Part of a small language model's weights: 5 heads of 32, LayerNorm before each block.
Each number is 200 + 40 x the weight over its row's rms, rounded and kept within 0 to 999. Layers, rows and columns count from 0. The size before them is the row's rms in percent of the matrix's.

# layer 14 MLP up, 640x160, rms 0.102, rows 475-494, columns 0-159
103,238,175,120,200,103,254,205,154,184,153,147,239,239,152,154,218,188,208,176,143,152,248,251,189,209,196,165,203,243,175,268,191,288,167,152,169,216,185,240,145,209,241,207,146,251,252,214,198,164,209,221,193,187,175,82,165,170,238,240,128,132,199,228,187,162,215,177,256,231,179,193,260,155,214,239,264,166,262,212,224,203,169,318,205,143,196,242,238,225,213,227,120,254,261,198,151,166,161,184,217,229,186,190,226,196,195,270,182,166,201,170,188,130,192,192,115,218,189,213,252,225,186,233,170,229,233,220,201,111,183,251,181,169,121,166,157,178,227,249,209,179,187,243,144,248,162,185,224,182,188,188,161,174,213,173,216,239,258,199,226
110,162,165,216,157,191,208,226,200,204,251,208,169,218,195,240,161,180,138,176,237,241,216,212,244,288,202,14,208,176,199,192,150,296,237,154,235,190,182,280,223,269,184,266,216,279,226,215,187,187,232,200,164,241,209,190,174,246,221,199,185,213,175,227,171,127,210,137,152,227,161,230,235,227,165,191,139,240,167,133,227,144,217,195,197,192,141,147,189,249,223,235,105,229,215,165,206,148,244,195,153,205,136,232,187,269,188,142,215,137,160,162,212,236,215,228,224,236,258,164,210,172,204,206,198,172,176,224,227,166,202,188,248,235,186,153,249,219,154,220,232,251,214,251,142,261,227,159,194,171,199,206,215,193,210,235,111,241,162,175,162
108,197,139,220,148,176,175,240,199,221,150,212,187,181,202,184,160,209,100,179,162,260,156,184,142,211,129,245,261,214,205,124,162,193,167,195,198,222,208,235,161,202,196,250,226,166,210,200,235,220,226,221,200,252,193,160,252,194,142,210,92,289,257,219,180,194,248,162,161,201,246,184,171,181,225,186,150,214,207,179,190,153,232,229,174,172,149,164,167,173,202,146,114,251,256,243,175,241,244,183,177,295,145,243,214,215,198,191,287,157,187,235,265,206,172,123,181,345,199,194,148,196,226,246,270,147,199,177,149,229,199,201,202,223,222,248,205,196,178,233,185,265,209,156,155,155,189,147,255,219,221,241,193,263,240,208,178,220,192,235,238
081,202,128,154,91,157,214,285,171,225,258,288,170,245,188,197,247,239,170,221,181,179,226,182,214,228,217,125,194,224,201,226,202,244,175,206,191,171,234,284,168,137,215,208,160,138,220,231,198,197,247,206,239,204,176,199,224,194,311,156,218,156,189,155,145,218,181,152,259,204,230,198,181,159,175,205,152,173,167,166,227,138,169,295,208,211,148,226,221,194,192,192,135,237,180,191,207,179,227,209,222,249,168,188,235,243,288,189,281,150,171,147,164,194,185,198,214,259,164,228,168,205,223,150,208,180,211,184,166,171,172,196,232,205,262,169,222,167,241,198,170,163,89,199,229,259,193,99,196,207,139,191,175,185,126,207,188,122,175,222,281
105,226,185,207,171,183,193,249,200,195,165,231,167,169,170,143,222,215,215,201,241,199,230,281,219,246,97,226,201,236,180,240,133,259,165,190,152,132,260,174,171,179,222,207,193,203,192,223,237,95,219,212,191,267,224,206,243,210,162,192,149,241,203,187,83,195,279,155,165,204,182,214,232,160,201,218,170,274,224,292,224,142,222,187,237,214,197,218,216,246,268,232,152,232,217,182,158,194,163,190,206,222,288,206,243,195,261,242,196,210,159,194,231,151,190,182,195,247,170,194,152,181,157,225,135,228,117,197,161,118,228,183,257,209,139,302,190,185,240,227,202,184,149,184,110,141,221,219,199,190,172,264,250,222,138,165,177,162,198,194,244
098,214,199,191,179,196,200,179,164,260,199,170,183,209,219,127,167,225,224,183,210,287,268,133,142,163,214,170,213,204,199,233,203,210,175,197,160,143,230,185,190,206,279,174,113,230,253,199,281,218,223,234,261,170,162,203,283,212,292,206,295,119,170,215,214,115,200,191,262,190,198,190,105,195,162,191,225,179,217,158,297,177,222,235,204,209,250,182,257,241,205,214,231,227,269,267,219,208,165,239,195,228,179,158,193,181,187,164,210,153,209,153,223,154,172,138,200,214,236,182,214,160,114,197,163,121,165,225,239,162,208,210,180,163,206,208,246,125,258,182,195,225,313,270,206,160,171,207,212,208,197,195,181,241,146,202,204,207,199,126,214
087,238,177,218,133,184,233,233,232,249,191,264,156,148,152,209,186,203,144,254,206,204,207,230,212,147,172,167,223,196,261,151,130,246,213,230,109,207,164,194,195,179,152,197,128,194,177,198,207,221,241,218,254,249,169,191,165,211,181,86,154,175,201,186,179,189,218,235,228,142,238,225,195,171,148,163,192,216,168,42,154,225,186,245,176,154,133,240,196,196,215,259,201,202,288,202,115,195,200,216,205,234,182,179,184,247,239,172,232,211,240,166,280,228,200,258,271,199,193,223,177,154,153,176,140,188,156,227,209,242,217,213,225,214,171,228,121,222,115,240,208,190,200,220,167,278,202,151,223,229,219,244,240,201,272,240,137,164,206,237,230
103,228,215,200,257,187,150,208,219,224,152,203,143,239,308,127,256,212,175,263,231,163,203,233,199,225,228,149,218,261,176,185,186,155,199,148,239,179,207,191,205,271,219,250,160,186,181,221,228,177,225,234,262,225,201,193,275,173,211,230,268,156,158,209,178,80,130,192,280,250,196,246,290,212,209,230,190,177,283,189,228,198,204,120,161,191,234,177,249,168,161,220,215,190,176,227,136,189,170,164,177,230,150,152,135,255,239,154,140,179,185,230,168,231,131,181,160,252,181,201,170,228,178,194,225,221,192,175,227,184,182,274,252,106,123,216,219,186,207,159,164,242,246,289,195,176,186,212,194,181,203,271,203,158,158,182,176,192,173,167,227
100,202,169,228,139,253,220,191,182,256,212,206,231,118,202,179,173,224,212,284,235,216,247,216,253,217,186,210,162,164,206,203,120,146,207,193,176,159,236,271,169,149,130,187,254,199,257,230,261,212,198,202,228,211,138,163,229,213,203,235,225,161,253,192,243,146,240,132,236,185,135,224,185,216,227,175,249,221,208,236,181,137,203,170,206,268,201,186,217,199,216,110,131,243,285,240,146,186,181,212,260,211,208,168,205,176,188,209,212,173,188,222,218,179,207,180,177,227,187,157,104,136,147,279,140,170,107,187,209,230,177,229,175,187,113,233,178,226,188,242,238,192,107,152,156,216,197,190,274,163,174,313,237,219,212,232,182,215,157,230,240
105,135,214,143,146,245,186,195,147,221,229,215,188,158,222,182,180,180,176,252,219,152,199,198,222,179,198,101,194,201,143,169,92,257,142,181,244,191,220,195,226,271,204,200,136,204,221,200,231,239,217,219,184,267,178,173,212,158,199,214,144,156,255,163,127,157,130,199,233,149,206,263,131,201,176,168,192,185,220,201,283,207,197,125,205,152,226,230,234,206,169,164,195,282,234,207,228,220,210,215,214,250,201,159,178,271,182,166,252,200,190,211,186,242,124,205,263,200,215,139,224,204,262,225,227,209,203,216,273,193,159,190,194,223,219,256,232,194,154,81,212,254,223,174,184,248,194,134,231,164,283,264,159,247,165,174,171,294,201,230,182
080,295,203,166,197,130,234,176,213,255,180,256,206,190,147,201,158,219,221,185,217,179,207,208,212,199,214,225,140,171,240,222,202,161,195,223,187,228,188,163,161,281,215,200,201,160,218,208,197,211,234,208,218,223,225,179,214,219,149,142,204,198,187,190,158,180,196,288,141,227,215,215,249,230,245,217,182,148,248,151,171,217,231,202,162,221,211,213,210,202,190,201,192,290,121,227,167,136,195,178,193,218,184,144,210,213,160,125,235,141,203,220,195,172,286,148,146,233,287,205,156,176,129,233,183,173,222,200,163,133,201,231,248,231,226,148,234,217,174,136,149,225,311,232,162,266,215,235,180,209,95,155,109,167,176,225,194,312,97,206,216
102,208,149,163,145,199,185,147,189,288,203,237,246,182,251,143,169,248,187,236,136,233,225,157,272,214,256,224,196,177,198,183,220,207,146,205,211,190,229,218,195,228,225,289,175,222,239,228,215,200,201,213,208,189,205,143,168,194,239,190,249,192,222,179,142,181,250,169,171,212,237,238,188,164,160,225,153,185,255,93,256,105,139,193,242,163,173,171,208,139,257,192,217,204,185,258,219,206,265,251,153,295,160,205,129,198,220,148,220,230,230,191,267,207,158,216,228,247,166,199,177,181,220,199,246,173,302,227,276,176,183,255,206,104,163,218,194,181,147,123,214,217,257,219,212,194,106,213,289,148,176,211,203,209,184,153,225,185,173,220,190
088,201,149,213,165,115,207,207,196,205,180,227,172,171,222,187,199,204,146,222,129,183,215,186,179,253,203,203,191,206,247,204,248,195,228,149,227,131,183,277,188,205,177,183,160,233,261,228,200,203,165,190,268,141,232,131,235,228,232,228,229,248,196,220,227,144,176,192,265,231,149,135,176,164,216,195,185,238,175,111,160,99,156,203,240,233,87,261,203,207,185,210,194,164,233,188,220,184,234,213,237,242,164,237,190,285,200,218,210,148,191,128,168,152,292,187,215,300,228,159,221,188,201,192,290,154,200,151,199,217,223,229,183,225,215,151,271,201,213,113,262,201,153,239,207,194,149,146,213,198,192,189,124,251,154,241,138,242,217,227,242
108,203,215,198,253,191,275,175,185,239,151,202,231,204,303,113,244,230,197,261,157,225,205,201,260,161,190,216,219,189,272,152,216,198,188,111,251,186,194,181,185,154,243,272,142,189,157,208,172,186,218,219,231,222,192,106,181,204,216,212,239,68,239,249,213,222,165,193,289,146,198,211,178,213,154,213,85,167,200,146,166,246,189,148,120,158,199,251,217,230,231,214,237,228,188,224,185,214,163,236,211,196,200,245,167,238,154,126,185,181,247,147,240,268,205,202,240,204,181,208,179,224,204,233,152,230,233,185,249,215,151,283,234,248,198,189,178,200,147,127,161,175,230,182,174,218,157,239,224,287,148,215,158,223,186,220,197,181,181,222,217
089,156,181,166,167,200,133,269,174,250,203,164,224,166,256,210,275,136,182,210,170,224,264,178,216,244,181,184,260,195,121,187,203,195,199,210,175,212,246,229,182,259,141,231,132,203,185,220,202,154,250,237,211,192,163,198,172,220,278,217,187,174,158,156,90,156,129,245,249,181,192,258,216,165,212,262,125,160,203,175,252,144,219,171,193,202,257,213,218,243,216,312,179,223,253,168,225,156,186,222,150,203,175,206,165,186,230,115,244,154,137,221,163,159,213,237,265,193,205,116,197,213,241,178,216,183,215,248,282,206,134,236,194,217,224,149,242,232,173,111,225,259,166,204,196,239,193,120,224,182,189,182,164,184,187,250,208,240,219,238,211
104,174,136,237,172,236,179,187,234,194,199,161,235,222,169,242,214,206,195,197,231,241,191,156,184,220,178,177,208,249,240,221,214,198,171,96,194,275,197,222,167,254,210,218,162,247,186,224,211,177,234,203,214,215,176,230,238,152,219,224,161,225,196,120,51,172,199,174,182,204,164,190,188,188,200,177,174,195,221,277,296,167,219,226,181,170,293,180,223,226,254,173,159,216,150,222,210,211,201,160,89,223,229,247,238,239,133,175,219,179,228,264,142,166,200,171,261,247,195,103,187,166,221,111,190,188,173,180,194,210,183,223,101,253,178,247,253,174,185,258,188,237,194,210,134,245,208,148,217,145,162,227,174,264,243,194,186,215,155,112,224
107,289,168,250,87,176,269,210,175,226,210,188,160,217,199,157,243,168,186,154,158,190,267,192,209,258,143,220,153,204,223,220,142,222,172,217,173,155,211,209,146,158,212,239,229,233,206,182,238,135,250,298,215,211,121,233,143,234,236,245,172,213,193,259,158,159,134,123,194,185,218,196,257,197,178,241,198,168,231,228,236,226,252,203,222,200,220,151,201,264,154,144,159,217,252,238,210,199,195,176,158,245,225,141,226,142,152,198,136,147,165,229,225,154,194,131,190,251,190,136,121,133,256,161,178,169,196,232,138,232,154,220,156,184,158,168,197,183,226,201,241,250,166,259,222,207,195,216,256,255,151,174,167,227,170,152,160,256,222,209,204
082,175,259,210,151,216,278,180,176,258,212,189,193,174,221,158,186,185,234,265,189,111,219,237,172,166,219,155,151,166,200,192,233,210,143,173,121,237,240,214,202,165,126,249,237,143,154,214,257,188,201,197,203,265,176,273,184,203,216,232,268,159,277,202,224,229,204,215,198,102,214,172,168,219,146,224,160,187,265,155,145,215,279,188,164,183,124,265,145,211,208,203,234,177,310,264,170,177,111,167,231,183,218,205,262,180,290,193,201,205,229,272,217,176,172,202,208,265,141,195,175,194,170,257,153,203,179,208,197,211,178,250,268,133,200,225,189,186,173,185,205,197,173,146,195,199,210,97,236,236,146,227,211,169,158,213,209,189,190,224,194
098,253,219,161,180,248,184,224,193,221,271,203,147,167,217,164,226,200,156,285,206,162,163,242,251,151,180,212,300,194,269,185,196,187,154,180,208,209,166,185,176,338,250,169,191,151,148,256,231,133,186,228,191,177,183,221,249,142,237,210,214,160,184,192,247,242,242,204,267,259,156,257,271,180,174,165,200,203,173,187,243,189,165,241,177,194,216,275,204,211,171,210,166,175,165,192,177,184,163,248,157,258,251,210,150,248,170,151,172,142,188,205,209,210,170,227,284,184,221,200,214,198,147,122,174,205,147,212,250,152,189,284,257,207,183,195,217,253,162,214,233,209,148,141,159,188,176,244,182,181,168,228,151,203,311,257,209,210,258,152,235
095,164,115,287,245,232,237,137,157,167,234,201,210,174,234,201,120,194,228,212,204,191,267,218,264,311,233,206,212,167,191,188,240,291,158,239,158,144,267,255,193,140,203,205,171,206,143,168,236,200,210,219,210,250,181,213,253,165,248,258,230,174,192,181,163,196,171,141,160,218,181,150,249,208,200,253,220,229,183,233,252,294,212,83,162,168,133,184,204,269,198,224,142,208,223,184,154,183,245,207,212,164,170,246,184,153,157,224,128,162,190,186,201,167,189,193,188,210,185,186,191,194,223,272,211,166,148,243,211,252,208,244,245,245,235,218,258,153,221,186,224,265,205,222,148,234,146,209,245,135,218,195,171,232,121,181,172,240,199,211,249